Part of a small language model's weights: MLP 320 SwiGLU.
Each number is 50 + 12 x the weight over its row's rms, rounded and kept within 0 to 99. Layers, rows and columns count from 0. The size before them is the row's rms in percent of the matrix's.

# down: layer 5 MLP down (transposed), 320x128, rms 0.128, rows 72-80, columns 0-127
# gate: layer 5 MLP gate, 320x128, rms 0.15, rows 73-80, columns 0-127
# up: layer 5 MLP up, 320x128, rms 0.126, rows 73-80, columns 0-127
down72 095:44 65 49 86 39 47 43 58 59 50 20 64 48 52 50 50 57 52 30 73 44 45 14 56 38 57 46 64 59 68 52 67 39 55 46 39 30 35 25 48 50 42 44 21 52 48 42 65 45 51 43 39 42 51 59 53 60 49 63 35 17 36 61 59 49 41 56 45 51 58 39 52 46 35 43 58 70 51 59 60 61 67 40 50 50 31 49 48 56 49 57 52 44 33 24 50 35 42 51 53 47 66 48 52 50 50 58 47 63 51 61 65 63 34 49 51 32 58 41 74 30 59 63 48 42 49 60 60
gate73 103:61 42 35 40 35 41 49 52 44 52 36 41 49 59 41 58 58 50 49 44 51 35 65 48 58 32 34 44 67 49 35 32 58 60 25 43 48 51 63 27 56 58 50 48 36 28 38 56 41 67 51 48 26 63 51 28 51 40 41 58 47 56 50 42 47 51 54 59 60 44 77 48 49 65 47 55 49 57 59 48 61 45 43 50 59 64 28 49 56 04 53 50 72 55 45 37 63 57 46 48 53 34 39 58 69 74 59 51 45 48 51 48 49 35 73 24 64 21 72 66 51 43 37 57 60 51 58 58
up73 107:58 32 75 76 53 55 50 44 60 52 61 42 54 48 48 58 69 66 58 63 53 50 42 60 45 58 44 57 42 53 33 40 45 54 50 38 27 55 35 49 51 38 44 43 58 54 44 51 57 50 32 55 45 28 53 40 40 67 41 34 47 42 31 60 57 60 62 54 56 45 59 31 49 44 65 41 42 52 46 46 42 41 08 68 83 67 34 57 28 35 60 65 65 41 44 41 73 45 45 33 52 40 52 44 49 42 83 55 45 49 57 67 40 37 41 36 52 53 74 51 44 50 42 55 54 31 56 60
down73 108:55 34 56 30 62 48 48 31 32 49 45 14 48 42 57 33 55 43 46 62 58 35 70 52 67 48 49 58 52 55 33 45 40 41 47 32 46 46 73 53 57 55 64 48 56 56 57 26 42 43 63 52 48 31 56 47 54 49 62 74 45 49 48 48 32 61 51 63 65 45 32 41 64 66 49 60 49 60 35 64 31 47 47 64 54 68 74 48 50 31 47 48 58 71 41 39 55 30 37 43 48 45 38 46 70 47 55 81 48 63 42 49 31 62 46 57 55 65 55 35 40 76 59 45 55 50 77 48
gate74 108:43 55 49 49 42 39 42 49 60 79 57 41 52 69 49 33 49 53 35 55 55 42 47 36 50 41 55 45 41 61 38 23 42 48 71 26 26 57 64 49 59 64 51 59 34 31 54 38 54 29 62 25 56 43 74 27 56 57 59 66 41 41 54 53 40 65 32 61 50 74 74 32 42 60 65 63 56 53 66 45 42 43 47 56 45 41 52 36 47 51 59 47 55 51 53 29 39 58 43 55 65 34 44 51 55 57 41 34 47 44 44 60 20 45 14 44 53 45 48 48 54 33 44 45 34 55 62 51
up74 098:09 45 39 48 34 61 59 31 34 42 51 59 49 59 44 52 70 53 56 52 38 30 36 51 52 41 60 58 57 58 56 42 46 68 61 51 59 69 46 36 44 43 70 35 35 39 58 59 69 56 36 61 47 50 36 62 27 60 26 43 55 50 48 61 40 47 58 40 66 69 46 21 74 68 25 40 57 66 44 34 55 40 59 56 40 59 60 53 60 52 63 55 49 39 50 70 22 43 54 31 35 64 37 61 63 59 48 52 38 60 45 54 57 56 45 55 39 40 54 70 40 46 58 52 46 52 56 58
down74 102:38 60 57 39 28 49 32 58 50 60 41 54 37 67 48 21 54 62 61 47 51 38 56 51 56 58 42 55 62 46 46 63 52 55 71 75 63 47 56 48 71 51 57 72 54 50 54 48 47 34 58 51 47 44 61 56 41 40 50 55 32 33 61 62 22 38 38 54 33 48 56 58 76 36 45 42 43 57 59 68 45 38 55 53 52 66 32 40 60 38 69 48 54 50 45 54 54 55 36 28 54 35 46 36 39 76 46 30 33 54 57 38 59 52 40 45 37 21 22 64 70 55 52 55 52 66 69 49
gate75 094:58 41 49 42 34 45 48 41 68 27 64 57 53 49 52 47 32 58 60 46 34 61 54 56 39 80 40 40 65 50 49 55 55 52 58 50 49 45 47 57 58 64 37 57 42 31 36 53 41 73 40 61 59 54 15 70 73 45 33 49 54 41 45 24 61 33 42 29 33 50 61 42 48 39 41 57 65 70 33 48 68 31 51 37 62 31 41 56 50 53 57 69 32 35 41 55 60 53 65 38 50 55 58 49 66 49 36 36 84 49 61 46 52 38 46 52 38 41 53 46 45 33 37 48 35 55 39 45
up75 096:54 33 37 28 52 56 58 30 56 36 48 42 44 67 48 56 32 56 50 62 69 63 40 37 51 59 18 44 45 46 66 33 57 65 59 40 39 64 33 59 57 30 30 68 47 36 59 28 37 46 42 38 38 35 60 57 40 32 49 65 60 48 62 51 41 37 39 48 50 39 55 71 41 37 29 33 55 42 63 55 57 22 59 64 56 67 49 59 53 52 50 58 45 51 41 41 51 69 53 26 66 44 44 58 33 64 63 52 61 70 47 61 55 70 51 59 56 47 57 56 51 49 70 60 52 29 42 44
down75 101:56 50 54 32 45 53 42 43 62 60 61 44 27 35 54 64 35 29 56 63 44 65 70 38 34 76 40 58 59 64 55 85 64 50 37 64 62 68 54 54 36 43 39 29 52 36 55 61 48 35 47 57 40 35 56 37 55 58 60 45 62 63 30 28 45 34 50 39 40 36 43 48 52 40 63 50 45 38 61 60 58 35 41 59 51 51 53 49 51 38 35 58 20 52 41 62 32 53 60 33 52 43 53 43 39 46 52 53 27 55 62 56 56 42 55 61 57 51 44 39 21 51 77 47 69 50 55 65
gate76 082:30 41 56 55 28 49 72 40 56 46 46 55 63 48 75 53 62 47 41 42 65 62 55 53 44 28 55 36 34 69 42 41 42 63 52 46 57 78 55 45 68 60 70 42 52 60 40 42 40 57 60 48 37 63 62 60 50 54 53 55 49 66 60 61 39 62 64 45 48 60 62 62 41 62 34 63 43 65 45 40 21 44 51 32 45 40 45 52 68 62 55 49 61 44 36 44 31 47 54 34 51 41 53 48 54 60 71 33 45 45 38 53 54 51 51 53 17 39 68 63 60 31 33 50 79 36 68 40
up76 095:31 47 32 54 49 48 34 48 25 38 49 62 50 56 42 47 53 61 55 45 59 63 38 34 56 43 70 51 30 71 59 49 43 50 37 64 35 50 59 50 44 65 49 38 14 30 47 60 33 60 61 48 17 53 82 44 51 34 69 50 56 48 62 62 48 60 61 55 43 54 46 64 74 53 32 51 53 49 37 53 51 59 69 26 43 36 60 55 29 74 50 39 36 52 55 40 47 43 47 52 47 35 43 33 57 56 63 39 56 34 32 46 52 52 57 59 44 56 50 73 51 37 41 47 65 43 52 38
down76 097:45 43 47 42 23 53 37 49 41 49 61 49 42 62 53 57 44 66 77 47 33 53 52 47 47 24 59 66 48 50 36 49 47 43 39 34 44 32 66 53 49 40 41 31 20 43 39 64 58 35 52 54 61 56 54 59 49 50 81 55 54 32 30 44 35 43 54 61 60 49 51 71 49 25 55 31 52 44 49 60 44 55 58 74 45 46 73 54 62 76 26 66 38 62 69 35 53 52 60 55 50 26 41 41 41 56 43 47 41 49 36 39 55 42 56 43 61 65 26 44 64 62 47 56 58 55 56 43
gate77 093:30 47 61 40 58 52 46 36 44 70 37 21 46 51 36 49 48 69 48 50 51 45 52 33 43 32 47 42 27 56 40 39 56 40 61 50 47 50 64 26 46 50 71 73 70 55 48 53 35 58 58 45 73 51 60 53 49 66 36 69 22 52 48 57 64 63 50 38 34 45 63 54 50 34 67 43 41 30 62 39 55 46 42 47 51 37 20 35 43 57 38 58 62 60 41 34 38 47 52 43 40 55 41 61 40 51 33 39 46 55 63 31 52 33 38 74 53 29 34 49 60 44 48 73 42 46 45 45
up77 097:58 62 64 60 57 61 63 62 44 39 39 57 46 58 64 56 46 45 53 63 53 45 36 45 52 68 69 56 59 54 48 52 75 49 57 48 54 45 57 68 27 46 69 46 64 44 57 52 36 58 35 37 33 36 35 63 54 57 42 37 58 22 61 53 44 43 43 42 54 54 58 56 35 42 40 50 52 49 38 40 50 65 44 61 34 42 63 56 58 48 54 67 45 47 80 35 62 64 36 38 47 49 48 59 50 50 54 54 94 63 42 54 61 64 39 31 30 57 52 66 19 30 47 22 63 55 43 45
down77 092:49 41 65 64 61 47 63 46 67 41 47 44 29 60 29 48 73 47 49 49 44 29 71 52 42 39 46 46 46 55 55 40 42 58 39 59 57 48 71 33 50 52 52 48 72 47 58 64 54 63 35 73 48 45 60 40 56 52 69 59 48 27 46 46 41 49 59 31 53 82 53 24 51 59 41 51 43 45 48 47 47 49 40 23 57 66 53 41 49 50 74 38 80 42 46 51 34 50 45 35 53 61 31 55 50 77 53 45 70 48 72 32 66 46 36 65 38 37 46 36 44 49 52 52 66 38 42 39
gate78 107:39 62 44 28 44 61 50 49 62 44 49 42 52 63 73 52 82 47 47 44 69 57 49 45 48 44 66 21 46 38 30 41 44 35 55 51 54 39 66 51 51 61 55 75 69 60 54 39 80 65 54 29 45 54 50 41 54 54 32 36 42 45 57 40 76 52 60 40 46 40 54 62 49 41 37 45 37 41 60 64 44 49 33 61 33 59 51 19 58 63 25 70 36 57 50 58 36 53 49 50 56 43 39 72 47 59 51 39 38 58 50 45 59 56 25 45 59 66 47 64 50 48 35 60 61 34 45 59
up78 104:30 17 57 57 54 53 63 65 33 72 58 34 49 62 43 28 57 48 52 56 75 63 46 65 40 44 37 57 46 56 56 69 42 35 69 66 49 54 28 50 55 36 27 32 61 51 40 42 72 68 66 38 43 52 51 40 51 60 43 42 76 40 43 55 40 70 51 55 67 56 39 61 63 71 27 53 21 52 60 60 44 41 45 35 50 40 59 46 33 37 64 56 37 46 53 60 37 65 48 56 46 33 50 61 57 45 64 33 40 59 62 36 54 53 59 54 45 49 44 40 57 41 43 51 57 49 36 45
down78 105:45 54 41 61 47 44 59 71 57 53 34 49 85 36 44 40 61 62 56 38 67 46 46 44 44 63 45 35 35 65 42 41 54 40 57 59 85 41 61 33 36 34 44 50 56 53 46 53 37 49 54 61 43 64 57 44 44 61 29 48 56 31 35 48 31 43 52 63 58 60 38 53 72 50 25 28 48 70 53 46 36 55 44 54 46 65 59 49 30 47 56 52 65 47 26 45 58 55 37 38 60 76 56 57 65 27 59 67 42 66 60 52 40 34 52 51 56 69 49 52 45 47 50 41 47 65 68 28
gate79 102:56 64 64 38 55 69 75 64 59 59 78 41 60 54 48 60 46 58 39 53 57 45 50 58 40 41 53 25 45 58 44 48 43 41 40 40 63 59 60 48 36 63 60 40 46 54 42 66 43 53 60 55 70 71 54 42 43 38 66 59 44 21 37 50 40 51 58 24 47 50 52 66 80 66 46 69 61 40 41 22 47 45 45 38 47 49 42 59 44 43 58 60 68 42 48 55 46 56 33 39 43 43 57 41 71 46 30 53 84 37 38 58 47 79 60 48 55 37 30 62 57 57 51 41 54 42 49 47
up79 103:40 17 58 62 46 45 38 41 28 54 38 15 56 46 53 43 42 47 52 28 46 71 44 42 54 37 31 50 60 48 47 30 43 65 63 45 52 58 35 19 38 57 72 48 59 26 56 38 54 28 46 42 62 51 62 60 33 33 50 60 46 42 52 44 28 39 55 50 53 53 50 29 44 44 45 29 24 45 40 60 35 63 50 54 41 63 36 43 49 54 52 42 45 42 61 69 38 56 52 44 56 48 55 36 47 44 46 41 50 51 82 48 42 24 64 35 51 52 55 49 39 40 60 57 36 54 59 58
down79 091:43 47 52 43 39 36 60 67 44 41 35 37 29 38 38 45 58 59 55 60 62 62 66 72 48 57 68 70 24 51 63 66 51 53 56 36 62 31 44 46 47 61 39 42 46 54 46 69 43 43 40 43 41 31 51 58 72 47 47 46 45 48 52 57 32 39 42 33 70 74 46 78 29 50 56 51 54 46 55 59 52 47 50 61 39 54 41 43 75 75 58 32 81 27 41 39 57 66 60 37 42 62 49 41 47 76 69 48 55 48 48 39 48 41 58 41 37 58 45 50 38 57 57 57 51 54 35 64
gate80 093:60 53 54 45 31 57 46 46 68 31 47 57 79 44 55 52 50 60 52 72 30 68 42 46 57 54 56 36 44 53 43 40 39 31 57 42 62 67 49 56 43 62 61 35 60 49 41 44 29 54 46 36 70 51 41 53 41 46 55 65 42 50 52 66 51 73 41 79 45 49 58 67 41 75 50 69 63 57 48 48 59 51 76 62 47 67 50 77 60 66 47 49 49 34 48 26 42 56 57 48 50 44 44 61 53 60 55 47 36 33 43 25 23 51 40 65 68 51 37 57 34 60 40 62 56 61 55 32
up80 096:50 40 58 38 58 63 29 43 58 52 60 53 50 40 19 68 26 54 35 65 36 59 51 44 39 23 54 36 38 47 56 55 54 53 52 55 62 64 50 51 41 48 45 61 72 64 34 44 67 31 43 65 39 51 47 67 38 60 29 48 64 44 38 29 75 53 52 56 55 24 43 64 41 55 36 54 62 64 63 65 32 57 70 64 45 30 40 53 55 52 40 63 39 45 54 40 42 46 75 50 28 44 59 43 49 59 70 49 42 40 43 67 37 38 43 56 55 52 29 44 47 64 58 50 52 71 52 52
down80 098:32 57 40 31 47 68 36 34 64 34 64 74 38 49 41 24 54 43 48 46 56 41 52 52 51 51 53 74 68 43 36 53 43 57 56 50 46 44 36 69 51 64 53 32 47 22 43 48 53 42 32 66 46 45 40 40 39 53 47 51 60 59 61 64 58 51 56 51 69 62 45 52 58 43 52 58 33 54 59 44 58 64 60 77 61 47 54 65 33 59 40 42 35 56 52 54 73 51 58 62 44 73 41 38 56 79 44 50 53 56 56 71 37 46 62 46 29 37 39 56 39 59 71 35 53 53 29 77